Part of a small language model's weights: width 96.
Each number is 500 + 50 x the weight over its row's rms, rounded and kept within 0 to 999. Layers, rows and columns count from 0. Numbers have three digits each. The size before them is the row's rms in percent of the matrix's.

# layer 6 MLP up, 384x96, rms 0.181, rows 34-178, columns 0-95
109:572474568434435505532504588491459484483572475476596625464584540563455500553490475430528413501519508517545496474422489523414541432568461417466478552562505536388485496474497449497452411569461502476512524488499557553550571533415476529536588554532486502505564447539464543511460585482567441481
082:559515583461470526528529434482519462495535518533435396494501542524543523428519446557536488564529461540552479424506476466474524429502515512559452406581445454577563543599390468490358471466539498530545599502549562467513506484585516465469443448412435475475480480479471578414519492507574472530
079:461520480384396518460453573486502575503461505486589524524560593504530479554514547493420575520498454481454446539469508443568522516482467563487458470561518437438454513607557526561515454448521499609507537464481477501589509486525629453608520542539530501471582423526396509535465520548503503486
102:467474495451461571525522426499464484555494490554476570557539423534523561454474475493486504490500483601522585464602589405566524478429441537551498481610486427519503466503528459551503401466602482465550446472548455407483491554449516440489568526602539550426445498487605467522521455488553501460
114:474502622499556450401441487538456542477571534485458482486458451453406520463446477561598479445410561582492467620543438520611494505547508379461535478414498457546485548502490464533507569473472446524540509462552512458566520561503445482479580483580405539454541457523480513480467474520485511543
136:558488531439453423445512488515458484438513488490474507542484505411526503477582568536517513552584511500532511476432525465546577575542434559562508503429482593442493464511468470529474428508493406540607468470414484311469567500474511494448489518532436522449462495612572426473478495480438504476
092:454516545483508526575490479495412473535574490437471530527446495489473441482584586467546473535466516509548490486428482478492435520473505423527586500596468601513531360586540407612473411482543550644524491508497429464474471492531467533503482443545477469529504526501441473496614458501504543559
114:501628488474418420509532408487468573487615479466508455462512497473522544612495498502509550474476506443506477520436566576545469526424393467531409484469526464538555489492482565501463475559563479436456496526448582551503520504459450578472517447458487573431481446428453578454495506475394573460
070:503523532588612574401481487415571528475528487635456501482557531486499451472407566509459504475582492398510504555506546495533542508483503535442525448539522437490590416522425511441498505481540512466524468444499434544517540528528508489568469520481406514651498490580548506567463473499431500447
117:516519532394472412538485504589449585457543502414554496492532485497497588558468512560597549483461568504566518468510477551497481495488451540526513543359544461527512533489463533548613611487498582521550433563519443502652459496512465545534560481508499509515531399508478542506515513541442503441
105:560545567547439423451461532487519495558528447474493549525505422409381510573452466464502479461496496489435475548519445596461523571472479467483541505489598506508456552364537589528484475545478440568470495414459554578460479574503462535591513545515510591500532494500449504412469596496513433524
094:504546399433497432539452438475481448478500470484452483490535520451481505525470488499441531515436524593546515444508604383533498579490489518633449433483525476503514434555553523519438475452544552600492605512381495486460434547464523483463464578446433525554496559453495420549533446482445517563
088:597511530572550492477538454589366592588563521458495547533503564446446451473491544457582454415489534522535504561485429516582590484433580522453471409510546492522444468570533601524522548538487471516493487466553508480510529537522464561398483444499502411529484432537497499526525485489516469599
111:482466470449483496526519525493603474466544467632437489531499489571560437556555598512580500542541489433496584435561526455541498456468501512446476534613466548411434523469598492518518464508535440505487491498509546368536493485481407527532526545493502489394616478494512523400461465551462522506
019:608597412447510490466588501561420442465508450518507520605575526472510553454519497524455439485513571512505408538528594508526447433540471491486473510600550377546504514576543482553437462536464481527493500521428396432485556503458552492545489456521513489567535558548483538494575409491547462511
112:517532539447537526438482406492485504520484600527492526502477416534560528468532570553494415525474479588569453417443523431573483489476558473517532491511569521469539480475472434528512376488530575583572470605461545533595527522377535461486410416526514521453526520527473482519540544516441601504
120:516523503393502488532442478542416490408453479508545434520452501496563521476582493519445519466497585540451494460415574503463507514517384470521487405451424518623418463551462420525473487463591521490484491509558510418460482479527498504467542580486449447524515419515473378462434512397501468455
071:455429524507502459466451584503558534590460489447618508537484637526549500513546488472495528585526534531494470569380528494497490622401441444451547540567482424525449568494521478476492573503398468598455533481472497544558438516493494452471514565480486511490521486426474440470522516395507503541
017:527499499473443458518453463504454521601552451491536550354452484477487482548563546500588502494490524579457567537399468445492420444564589478430524481518442583485481450434565559443467427508519476482459454490438509456439500486471560533533491432566506469480576430496562506593464473587480416455
080:499516516529643475388469426514457622470490500534543570524544453536536531474438504495579526528519412503523589442489539559500448588507450533534501537485451604509515506526567520522499600550522547500498525482516525553567513556458439451454479509520546448452408456504540515539586536592516495382
118:472580508515525498514479435522395381390475499552461510543476543522523481489558555463536507504560571640544468426462472498547463531505460505490375490472533457560539441570585500501527513511558519438495541563538460529460548550470455425533460555544494472414457572534450458489572457467446405546
098:551521552462588473551442492538582572554492537518527504474568480585472513425516521500493508510411502383471533414535499479592479568497509406528554564584645570494486526451468446478480496463497530516463501504541551436534501406470530497433532584512555597464494516384456552506507568497483503540
071:441472460463539538495526396542439501508497433533481484420541492415570459360568388586590528571581501406515443522473481496547455563476538542415543454552512554457542467500445500503431435429482491514549597441520460517515471514510557563552424574492488569492502443506510525519508540559505492525
130:477477479577568398480458482435510474602498549562420474490407439481504501481485484474525441515494420495503530492524489519500529543478454485453421479481526533593461461583545481416500440408546474486475494404627530518437409481483499451549559534508473586454498419410564537459512443593484543563
111:549599429487486417557468510416552424451494571512547511496422442486462535600398584480502512532431517501436488531477460511506478456599558551470550528526493501572536429604521459432507410478422449511487497446549509454577415481478495511385460470471581470461509557486470500515435514548461462493
115:542502362494455486511442425386549632489486472519456489439515437454511436581514488485515484432442561544491468440546473486513482526455590455571528516538528493531500630479519467479480493436578470438523566569420490562439517539501536550430541480564504499549506457456502535382497511549438455521
101:518370382475499438509544587470445522448520565520506515529535562405480531535460512517506494463432597610475516563475440522563448476451491501498464452506495543533495464524485498523441481464472482545446523507492441616597508435541564574534459508616515556521572442579562592496436485502494477474
072:554538661435554587532453509481507471528531484432503470515553462499495490493538437515490513516676442497484487549549516441535498531537522414594430473540571514458416517480543559521523484551382512436545417504479452524449530487476523444480504515523533572548524461597482554471511513484459438413
105:603562575519533531554471503503474466479403585443494455565580535553501509459482529460587490578508496524541619484478387564550446551431618598471536499503535437473523459529471510457500434502529501525441544544430475456546539536515526439444472449481515565519468577485442545557571524530443431502
138:494443626493464495419547497465315490477532584568432543494453473513581533427506463503524466514517466528497456476508509503477571491581462472538477469492454546444573448591473491495511500540504418521618475505526562495509464581448534583474534562573509493529422477577487531507455462450480477599
109:518548415493536408520527523538498511461563559513484510469574559508514506491539349505501505591465574450449468544436507535519431496485589486527494477492412604436541432523465471529557503538575544454544555542404554496482498494537517393448570449549546527568486551461516392556475495584443514508
123:506458591430541431583419467427504439450449350563504517472515492541547483495531502532482516531506488467517516575570494466533514558533481500561579610534513459551454566555528440478555481492567513550547443495457444492556421424580426509447500420529497459504412486521466462477459474367484474490
081:486468566431543564517390632554450527502501566500462514531513508545494563474497498509509459523579422492500484541520449429558491571448458538514537518487493485461445553494465502539513606473340403570441497517516504417527513449500515529543440458517521551432516583472457456591572538540392497516
131:480563531556505410443479484434514483565556569528495527527418443468482384483489551488434547504504478546515572470426469515570428587469473505547631542571549489470497483524447440437587484564539446531486568496492483575447554592588475498448416490509596504448501481513515538478416507559467551485
101:516525547510477436515572473482435566572440505550440485518430473437570505508597466470589449537506543488428474517500413497505483485386592452500488473485509473524522465642517536464469471451474492483493542491524574424453507500617506529407502472529524490569424569424532564555447460519428410451
076:458527612574475452517550476494505481390467559489427473433412491408475520484543552538443582503554515587526457443525559645471528435475509573474457502502498474459412442617440541579488465510572521498434559501546494536498485541474544474605540468528474504547473518555433530501472564525501527479
114:529463464536479512539479442552485512564516588490413580573466538543461468574517551576497497524551595569497434602498478442474504526437450474516450493574421601548495527478563582510475472361389425461525565446483480420431514481535499576559450490540494541427547499546532514518499489532500503539
081:471475514498442562389566484574539583546505491510473448526424435557582574530496551536513579514508486476485474520463544484606585437506474467507384572531493415457504578556441518404542549466564473474502574482536485526600489606476529541452551580510518495507548504547471509444418449482506541530
121:543477506472453483423492472445477461518550564530597582483401501509467598584630401442509518504524493547500554512538472498602585404473447462489510574489458431490493521524560500526480514505539459467543468564466463466556509507442408413475468552509612466553531450468474488443481446479558500413
123:506474491445493425523475560562453449555469503521474558554604499433436504511482477459438540472435471466469518489403472437570500462442453452538453341531442517468452447514521477543599521525477459428587590471406485536519577540496501418542538466428447527436452475506439504449528534523418545527
031:462467451463508542391498480535456427519482496548541548584512483548387512461504438470499573549536489523591399458444393508460484588562483551504477510495561481457518541416476455525480433440458528555434525522521457480542465514508594567496437542418506407524484388531519524430416456560468496460
018:521529492384455442496487547412480460494545446485542512465427521574506509482470440497422506551475532417427408500570523500555497400521486450496548498441521371572492489620532456492534543493512556615436476541572505446457486453480472408463440534555477430540440502511541431439466541490439525503
097:493440533478523483433509469574434498510421617482461526497524442495532446524489543446447468497383450579455524382494533557517535527507510449484488498553443520453513531471499367511527547464554544494536436480379548471578553561456452541555467427543524563446519484538408554457470458477598557480
095:521479469460621455454478500500512639462475551502499412521572558518449516471433470496464468532478471544577538482472575490469607523539450414572495483544488583534433529477445548554542501538469556469484478458524514425565437496576408553532467418538497496565532472510439516548480470500360422482
118:567460566522480562511478627523536471465588497502489451571531568508456577474402442500499495491539505484450482494475428455539543386424479522558451525429495428501507451576430465511512414578528520447419456411470494516418497520511507499429449468641460530474524488523536488378494533469519526489
107:536507489531469375535490523568503510426496443424538467543552630474504487565487602490513511402482567591502534474486471434516526516463449521484496487494545551437522545447501606533485535435512470516468537386481545438501507394582479564520542517509449476454512462493608551433418508536544450424
107:430521418490512508434527470502495500459499451419424512529386604428519515504516469442449519502451529474565424370449604490538566547483441488543461430551473501476460483470481505563591543507534460357528560549534535497471456403512542494485485531492420506550498457541397568545496472480486453501
015:508425605486492505553423553586463498560541536499579555530445508491558504542546564457491461488448515448551540467451473451414421533466545529429538543492512557446496529487439388465540466404461473455584592504460586467448519555504574522425449477524495396431480517424558468436518520553476509531
119:472533542458468538501451496610489505469525479494560566540524480476571531503467466449418501470489523503558496501532519580536483472444561383490488462532530407456519504610428448356543527517416532480519495571424547514579427457503467491546598527506465613545481504599544476515561513543466574452
075:484497484510566519483525553556429537513558564416589499498504588419566578466592414495563508458454545519527519555525492560508373573550484360512538537483550423442523490522470444539450393456571485596515499475528482530515497479543475548498438501613528505555490550507488504521589514477513485539
083:518584524416603549572483509518534448479487518530508477527474474563536473509471532558447440550448479391403499577370516620476480439507459519488476473536472580475463541434452479523461544567529563362474584556493475501530420410552517487477447477514520461495498505479445456533563507587466498478
093:519466447526456535554572506514594489502564477531423516514513434513575447590465516508508527520453632437511489476506506569469496477401553506488514551405457480539538549474465580368408412436528549488483510545485516569525369411482500478573484513444545544544501497504531520438420547451513475517
028:478530569510520595494580449513573449444569474450532552518510496553441537568521507428476551448568506498546620448501470461367417428499480462540418450549412408466475535457457384500460477504514490498454499538443493612485480443496495588517499562491490492506535507575497538523470543550485443572
015:529492540422501509469573538473524538531558500423469469524414572390564495470465538417528410479531541450438555465430545595487505433419495493531559424409511495551470487540612465546477527554477566496484601478450523417503414580514527550476525469446518549570492525488484533563507588485461449469
081:618482398431549538585574484449502548472510537474394520505522541530476515538422528453482434485435598576597470488419487520487498467499596499503542491449461582580492546536429507495535466454479527529479408515507562463547564532524412499508446393519524506475491417457505410465523484530510522580
122:482546521459394456392428497432621509514504506578500501571481445547516517546480486434488579499508477429413490434561574555513451540565485539483530472522494506511499493481553525431437416525496602437457428519443478526505521424609507529541579540593488602487422533515450463533542558502494507520
087:508504530481489402453582550429440490552574424481487490514533553488482418404442504465469451510452551443489570492435483559463454499502435475427500482499465459611483568437587557495552555600439469453551521533460472493479524574428546535492440536477384521567474409513481432537499547511572471439
103:484474551448505435619459572500529511458520562520514467484478485542486473403465553412397569483390515543487551580563433436577515490580581518413539489531479527515542462532473445466526496574553452498576427522469536431543585548524509614498475387523454496507516563461506513460507458475525527479
108:503534455467467371636456533507422471530530436440449521443578449529519453525571495506552427520547570488505460551457520529465546478547465580523471473478537500509513557465553494460516552396512545527432474521407479429573530547501566500508633492428471437604487497501404536499492563459501484535
126:477505513473515440478554492456507491497518538578500536547529470624491500509416459479476577534498489492460535512533430462509550495381479541519419567561502482499521461517569587480549468523520542528522440626485529554462443484572440522596590484520396538486505533420473478577617582533590441521
061:441492466476563524485577537505614487575515505573624532488464451425511489443579535433520520547443493593557421581468467507562568494480457515478571608457486503463563557417465577609472485593538499410487517447518514479487540489497440511521420552478533516510469588481477460500544457509448525509
120:480582463488456449560580533433445513506585460476506486530459474427501468582452553490488472497413568476485487530481528598505565535461517510475565546514543570458505551529461432591419516525544557470579502453541463503452464470434409500406507445470524417431458397531483540488429619425522511457
068:616477524450492411601497552600526529534459651579506515465644556505477516565510518526463568558576457501489489541512475503439575506509468456523528500519409503506410503590489472562520544474453458436486489529572484478420449472515500439572446515530569475457485572537498502533504544518449446510
104:454548407534453458515507562475495399518501464556584533490453430438528557528585496494595517625474487470476494491535484513499483480457494462485496532465533544586461593540527551544545498438455432407459564474553432471530533468576543547407539514522496511430423612448470500377541476551481479482
117:486614478492442436479400430421456516543452449490549491488488495566479512506442558603501560416460501535537408480538513481451521513469437468493554514543469379523470494527416422506588607528479497487549450529530456569470419428518490479569486432439531486520483418542463535439445595449511491482
081:578470600508476478530513563502511505465560531452531529578587491488450558530460534542507535406481429516496531549512391503537449489491487532511470557452492465527491536525570627478523494503493453533502417494517452475543359519410558431453526467488351500525426465546491466455455458535398447559
089:469542551467511638530471509572566500577530533483508570542496396486606537496553542492570566535471577435552500529441552539507513596502515421573465472412554512546497467488425488543473506447494488462521466528499537441507555559559534489508575473617445430518445448538438570531467519582465479443
086:471489544454459513439541451522502549520553480435500462538541500406382540546512539492576571386483474421507542467581539514425518480456530432532427520569480501522607497573419487531550445483489426542460468473519416502449497523495579542565438462523418533492509484522495481480494540432374466396
118:459513458454494491458490491466425465516491564468513457403509421530564605478524465484472472539447601521479506474344511399474533618477508520517543502593468491550591465541471471517458463536503435455511479484618567525515526453513476510435606491567519412499562536476395511525461449497456497483
072:540469495471520409439509568459434541505441547492499484537514468489519497468530509465521438498450475514504544537603507508513433557557485501438478450528391517531510581521586564622457455436449406437548431458545526502436584407424460448499505570553405497452490535624519500580520464493485554493
130:522518566470536482500445456551505420582527461434426489571565461456648390439587528487550473578501533463409578436475471483491529517539514452540515463474453495582515526505545547422509419525438526504516487449420464541535471523485531500539517420477460543527421491588477571455501436413511541555
096:576456450577488494556468533486433520498597553492562484512388461419425565537486460493507512444508520492480537519488491477437487469457520558569453514452457470540564533482494337520461584567446489447406486442570511531395418475526550502580505451429586478495417490463470565480533536492509463464
059:443472554480528451462423516544503510499532517383483554494501440455513496507485482568523497540548579483486491498564543493502491314441520568522614543558529557484496428495447415496573452517482533432534435455488537510525507457525489499489436542527427416532477494437538471488465460452660471582
116:484476546543521450505469513395405404456497532529469498499467574529484531452565395503531443522508397524530492544499413491540504580514424502508452528537470518582498531503469419503469487535452502415533503501546582489532492352509587598548499464447452443454400481532497621455466531467460499486
027:469521479430460485569573552537452466496504413518407501557502465484485517518403508523494536559434558471522471475498553427499539535529504507431538433368556461453452560560526599394468611458494537509580455477550507493629454572508500532477569517526552465407562458514559482520560453514500514501
027:487460438479428520388498486487451484559507557495478546409526560511483499535522418470493551480474582514495485454509525440427575448476478498459508511489486405506545458551588541495614415482492617539553545479511512463518439658555416492499572528483568454611567481472495468466518540477470469551
055:581523500591545502573530476544457537485526503507531477542527568389559437422517498483460603568522538569523525516584447535421493575590454493493512609490555444514540513425519475433500538458444438552573555435493503534431509523551530527428515523566392418523484470509469448494420558515568501489
123:411443561452529446514491483494468514426488544460474503483499484503490398516488507510468550450519518592520561488496490497521523481517573565530546503520553590542572515521442369509522512460409584487518487507437428520446524584544521454438405447543591489522568464612421442520648527519513526530
113:580440495403393481495495444525505505499463527531499587450444502498532449645464584500556539487566489506429604499474451400520591457448484532502537557511531422455436536479511537519456456495482505512457487490512531439522515483495496538475499635545474527500476450605567421460527471429458430423
084:538532487452558505397436501546531516476446490507584536504524583462568497570651405463528517447516548466559468648436538478482471488437547457417487538446491519482565540487424459511499506512466458565513518497460483533413532476540483545525549528589479531557479528487510465581542503490544396398
113:501445353442536447454544500466546496467530516507437539451577366535520557494401548515485578463529572476466480549423469440483526390465448494472478472549486482429536518547498528464585511559549497527497428566481494566505495507454496568538533502433474501409462617555521491509523561542602475513
102:535480504427568508521468531583578518440445462522482508499561606493466517454421499447533579471506461472538531485508532474555567549385512504525406490500566520464543430565468452373496496517558487557539421379506472449472644459526508489548547544484436588512541519481441521507502469550468445452
102:552525533481449477489523573515451428496519510529416581511543497462550520413494411604487471473447589473512493503404459451546500549513463537490522497461536432526559521465516463481500558497476595516557473480396416470568505510490501412441556561408518541518469394367459427557444554506451469533
108:526437500565510374547462524517515559538501460521532572511532614529503546492494431562543484577467462547502398515527475509520544433504540576458492585637516429507441460521485501521538491506469493566480519519534451500440469454493548448585481622546531441580531418448428472504532606469439522517
109:511590518495465396493419475528427487590462484551547506458532513483417490523432574487461468483545425525499462564481496497557435514497494429506448489516565553410519526436549465532500550555563514605522527465556431486519621497612501561404536471586559517496537512530446475475561576480481557417
100:604543460449454489501472508445515574451501510533477507450479487539514359591532478556531587507508518657572564467549429503438398441475463501508600497515539443498525482557474490459555381435532533573480456499474512489473501524537547545430453498522481592474507560513474425559454470445518489528
126:499511508372447361412580499525554486544468475460533612473506433528503485445506455535477512462443511512577493485488575513452459446513506449460457399532526526555615447472565466427466425519575471488514496519499474534502458445572432532524456446454564496504379522528494528608548507547518503468
120:532563423466448488503501433520514468416541565523536486422444444555454566536471519527520602463520581519544438538501465535451512461494484542503543404527499495443511534508638534516442580524428498521386488471483557404629456486567549504471603439530574453547476483518517447458549463533464503476
094:444477478479526405552540541503407370568485504527573546461496448542501559535530511526491443571565437556598443432597499424451417514447442499523510510427486536389535552469504479513516453533470490502465518594500516531539520533491563571564597564501570472464490399452464560514488508486522477555
114:497447496531562475503495567465465515528559495607424446465471454467431579568391476569495594496535589561496439517534513405483406494530503495413557421476545501470457552482515480511480467549566454471520424522522536563570442493587525585402459499568461430547495440530515456462461556512445510466
087:595520507481469517535475474491534450506519460554468560486461443516595450526505596483451510506384415502458469518535501440454677420531464455525492445479544462372496459504447590504538554477454537456506468493540538498561438521500455548515547475471502447562655444565525506485485500562495487483
094:564538481529572528435427463616486458439479547516544520529428501528445548458533530538593540423593550437456477556520569474532526522612485482505506480569541557487520448525476543510486502532411552516334465485447568511461493532521520495481459490514458487427400509511402418442561455462492513523
102:581481452498497457482449520488596568516518456556445494527539505600489552508519506534527519441438429448443524548536560513475510466477405521467452592494506532374487484470581410453460582442539389544484534544489462576473472476434537427545546525592457453457517486501418498434465553515410502424
124:338508516507553458441545445448544544421403546405473528496499446580492538603473541465584412570499570535563515496507527544558487459462528555544441486476460532579506618494445548438516447503490451459511463517524469477483454561431409503539502429439453477464490492500453506521484529488473410540
094:506545491490534511494473494515469524472516431500536500393542499506513480598580480584509471579542456482452458470477482505486601531421511522558532495479433576429457503491476495495554481611549445468419467508431416482508462443572586459439630555451506518601582450543536477447483473418416511558
113:553469459523557357530491530439457604540518512522550459516474534437573485429542493419535495445421476453467498527506566423484470364513495445358498522509479573478439507552553511502411529461374491462565569464444476461470447469536505478483501545511521469453419517579526531497525500540503536539
108:497490630535452448505413526471547508508572467562444468555488530451560421501568441472463479546550426420555531605502525396453524486481575541408487417514490504493491536527574567487493521411410483448507544473406478600470486468472610485522477538504486514443464436496468426531510490560479456487
100:495495451554565437494482494512475487516526483482495445482546494360542474480520469522469465527478528551567586436504592477402436633446556395483575502562556488510537550374513472471444447454516424494559502459458416523447443465506514531489471586561541474509445575553444428471532472530529486553
108:478524526481521491486596418512435570507546483494460545572591570499536529530580524500518476498432502581507428528539432419583436559509454499421515522514499602474466451527353559412522467506518504419592496461467457451491534514459430546484493489480431531488539474601452498520421434565461516457
095:555537555504504568408417453463597532568557435533450509490529538480493487521526417376495502485510491518513585530536477548448546495463414482528480504484476495546592615481453473475579451549565411466578538470470567540528461510527462461430456423445515510496566493488567593529590529471554577473
062:511456530495481452551484474515503497610507454447591570489536474490467514547550468519483582509473527411509465514450501479452414432519598459494500462525493577537580399477469477470399406540547483603494573560461491575515404444560517546526456596525459521481558475496480619512518561560516552454
050:527479509529348560617576538482473499499522617509550495516438517551500464464377499444529513543454550512517489464559462476475524403491469523508516480479513569484442514577544535488529559479472475344541478554497502527463535562485506497473587434516546454527410585581516503473544465444439561534
103:632576615512585525492488441479586568515562528500520461464426520516461534459480419426452485482540436413566588508464521521553518505353509437471486560594483529446449508520550512483617478530490507479497500440474486512459550534509467454470523547426453411510482511567458518460482497496495422452
112:543497467475449450548409523546560553541489407484471465459473442477525445402623471519457500489533373478517537532511495527561480444415458455546529457533398509572580488403499518492538488481497453484479571444487488593458559442568543419501494511545481537495477480579516534490595595591479478490
119:589440566463524450501483517527551492500560433540520509532523495511527465443476542523421559533499461436484612484401510480552591560530490602418413570436462538483471511548537399437480506534520525466520463398482559462501461603594494482481520421506481452460558445476510519566505472514562544391
124:521520499501508446472510567425552489476488521556479495561301538455451506468514574516479458478434510476489441472574433438519431480506489466499598531492608503495492517520480609441412467565510453467426560496501531497504561467558446512431425566471526478565485469542479531458476592511524474378
089:441525411499396458487485466438571524515526452597465553544504538545576516495503532510490521442459513515541540483403444434584364552523547567474541541398562563438506536484510499464580539546537492454431490545556440424471512454481462517475526483493533440397529477485477509382491526427497419488
120:528440468472475590385372482507556452526490449571464538433487416494461507514589562519548499467546532458456543534490571496512527447492439474587467561546554553508532473547509394475534471553480609478412502593511542472512568534534569472471393507598548531539451510460487475451538481455508512451
101:419538559406499511496453505536507454551439513486485566510443528546516492473534566541554477536497457492428480517553472456556569559413525466497553437460455382603471489517514442482444472543487552537554456508501541499393362540495412418489478533466401585520394423504481498522479566451481498519
075:626392465392462465458483499473509592490499461451518595425510557505507442486467490565504449465529450537482543520538495527498482519521540451487449560349509624456537473576470471469492498561541521447487507523501488529495520588638475544501494516543535453575531468509498440499551490540549619512
078:465515450476479515399502467545567467577539492574528574387523478541595465392499446492531528429399492400499513489453494527504494448465442601556446505506467474602451470441519471492538505447512607474509470461527522533390530414486583530499517473546479423487491499515427513487455591514554474551
080:537518435505490548403456552550430620529500495670459489530526512498420481504518448500469546475501474493534534422517395536522552509424500432467497557551418529497454479471524557528559469572466547548477407486444391426527531443511486477524530554534463451480565556544438495457567562494547437525
105:508651534461518423528445440473432506422508451453502461446492498556460536474499547541564510488526594487414456487581504526545466528434582496471517513529494503506552475485531511514420549465426503467508555445583555471496531559613565527424390458584568537499396565509518501545488455582454494519
132:487489515580534472496398557492525469519529447469528463501470477526509532574589507481480426480474523579528565507400499552487459578455546500471472489519455531408553590607565398604521571550519479368547462507403516536480477433511468555462508540523526601469502563512512471423521550548485454543
106:547543486424488445589517435569609544426504483551451510480504522533525405569461505474396464492423507517421458477520516511549594498509551420535562484446509562543612522445531476528473525441488529413535544554454506455427433452497591522511489426477461521541509543566405513512481447461460402506
032:498566579519364535462556474571499463468515536496450472560503477485494533516597523549470507400462431489509466526541502485508565577457501440459542515508526468435481435480460546541449506556537368494442474402546505491433446443582377444566494517510563456466421451438530540517480399538482533512
113:479503566508473492482497376527428520424537661504452462512553522534567548475512448428551471518460471517523508540476491477468551461402422529377540508486524443508545508563568529483496564521509506499505515535471538508557490554526563523485499591523584473465558475568487596390459409571503513410
041:430508452490536522499627526456579419557544404486561583478509458573524539429448533465503531550540497506575519558573505485543508511526374529481475517477465468517511525567469506466449486551550468450587441541511416551459545575465450426546540448527522441420488503532590528567422516500536571427
102:512553470529408434447489502563519519497513443560455439611459475581464534473527562505482491456484579505504498546488508536488498388487465489540512392470431514606625536468499533502548530483445564481581455438592465482532563513548541475507404499535495571514448457567560429434508421576514441499
051:398568412587448463487491500472542484491585550541485433490420471518523527475600501545535503436495536404448472479507555502529487542544417549467478580431474437558549484438587531473475532526476440462446487559537570460495515475414440515505535478528420515488442476420465445429349508563491470498
114:555555526494496587418449531491419562458484477576493552474508504455555581529515459487426442518513473517460570432415539472576528453398467463554556419480460557511506500605494560494507522548466440368480513554440515551487573519600561522482530409477476513532487514495545417523529579496439516576
097:504498511517450468472544569549427466483518430383478514507556416548419595530449564548572487504469522443465455535474538463459549539495485535527506460447520474565546534576441619471564554551506456401516556604617512408536450467481527520480582484493432529477452512460561471462480524533418480544
082:618467473406397550429452495475557584537539576546500395477533449432484475549532502437467623545554501511443395575535482510570514491394466484461499496570450540409527458509548534530457520504516484427496504498530493465448441588431535483461482473471532443528572491533445447443517447483529498513
025:552534641528549418441432505448628443502469449516503457541501557517455528576483533449479603536411562520502458516564564464441479519546565500448569573473507440511503477607514536431485479543434498531547455514498492537527472489468468579500435463497573467488444541489431453540473461559528380503
108:507414454453484513392502460504528517528551399469499561514474476544417631448494406482557372461586542521542580482547524415514521442378476486538485520528578431455387533474460543553505491493469503518556485528454526534531473492436510518467463585502457542497573441504498533494539548471438542530
107:489466449506569468531503622492519375525481476583478510481582519581534579498522518593449447534452490475545487440481510378555517436396493474402366508466500539506518516549503581514544535438543509494487548492485550448471561483481455527538541463490519490493548530466491564479453611454520394540
054:527510476657482499482475575479402527468412487486523566500510483422533437543539586459525514422520461422566544455543560422586444520527452540523451523549475413490446528470434546565555470457496449544402413547414494507523465531461476490504459466523508483542526452505498501472525640432462521486
083:486527510470512546414482480475547465457551456406505507486519549551548432435552512471460447578425476557493486451567511521542439500470526512474501466544417543447516472423424414460484490392583462458382471524522511439485433533482515522440494459565419438511647497477475573441490477528411539568
083:529437481449594493517549533510549443415472524554538488412478444565438474504541443452496481533465548482451481512536621504472578446527555399527601467556439450398499485576508468458526482472494567466382574524418545486567413482511487566537454475513490526519454486546432499460526512488543569586
082:531492507461627545579474597396535469409512541532487552409397451510464518468463517550554521447486545523405500447456526417545562464556446480554498512550486446474490458543556482490481453425525486586435516531528451521440508518484508514623593552514501507605435460535556547496468556520548483511
108:388527562457433368508529598487486539565545449560484571541500426479561482558447486506498467584482487507533466480529505470464422485499492508489487463492494437484412511423486540544445516415456405401504445461518528483540531397586410487554594537512534506518511534569495446569520538413560506489
118:490426508545506411480437618421570471421593493593474590493619470515498528531464513550531507457539570460421558483465510408480478400564477532512465554590524484530537540436431490456527528543425524456427552554492561508466546540473498486482511497512493463508567465525510530502370502479428522468
099:434473545511517437532558541470500433510544492574529490471468498493495545478582544537524491460426539481488516601467489428412493523453443478433450420453480569419414559540584392511448424518490494469470475534448494478544506517623455494487430423432540504422519495534583408382532511457477545491
029:597497510516513605453507532473511455490547486489484480490524442429571560410476445512655512475454467473470553527518596573430446580484461544482466483454580480481427522530577465548441503515539497434493530557517476498422508625472507516512520537572446474457501442487460434448373480539493549435
060:459522439467504499439578408473449443453425535515512494444487519385578477574493511602516498531412526601512548469485455545521513512504518555562552539425513517543437426423492382476518485444500521492521575451540443535485524526519459533448547448494427512578563489400529449512596501591541542504
125:505572506469491450534433521419430558531473512579512426435522439486400463568515439488545566562565510504536519538512433458545507467526462473542502447442398532447520500438478607507509452500519469405435502470503517446432640496592499524533490496647486454429483530504456530458550571497536506501
124:547597481463469425500598422490511535551552459538416537508573532542506481521588531520572506399462576610589552482466475531431528545419480546471493454513490526549503430463578453475573546563454508484580515580447511458541512452520600483513438513596486529459602496509518537544526533489526535501
114:506573492448509440522561574536449569544580530561423470511430563487528574465444491437526395417535507528500522527459453494489577398554445510422452487448574556586537497561500457445479481500422547478477479473546541432511505517421512501539512460463402485545611430557500450441503504567418491523
121:520604543559470548514431466493544462496566522399491523564528486551548575415602428429507464579461488534383410432515521488574465520420534439472375527494508482527463479467563481402465452487477480507576485547559546515487517542565510460450552532457434507549554460495466539571468520483547503549
129:585515552536593539544494492496558440452549519493527528494545594469467545534463483437384569609433577554426511428446483432459491532419452507563516414580478413483546464499489442513474485555479470498516481457449560570512461543548487592497482431542461562516492585505454412470437550558521488493
106:538505598497455479514571457561515442602557429511559510512455463470525521473424537402416460546531504553570488473521507478512485475416496457606544497498547474426568504456589455487551585618464499455552503469545512526538575544506554548465564500484404517433488525516421581610512503530518466466
110:329499538521574481504486481483541462451579556577514579449438445538442518504551482568551512477515529504457490467499466490545474416558481496435532403561649479498468498510454424489458551396453488450467562459490490520444538635526544479478446490522426467515497452518518537405539487505486512466
026:506483433508514515491469419472570533460417496544419475509471495490579469492507581462513499476478426575439509549618508519404545600485559506463451480466550506531476513474402431488512478414495416503425596446576523565522549465553503548529380570494500484489482564489569482439465580498589501465
061:537585464568496415581519486484524522439479510466523471517548479506490508531514490609561438484460508547431541498597478562557469445531474582559468505535448467551475516460470530478479447420538548480423523538564506449477496451488525474473469539435599559534518411553546564596601503476662564494
069:491506595416469486434509455569485475524536388449481534526424574522426491525591490424476458490491479433496449530611525470524626466450487478559470518529481559513553563471483505539411521490466500458585453486564508435508488431502558592449481422460461444523502472516553607569527455479573459543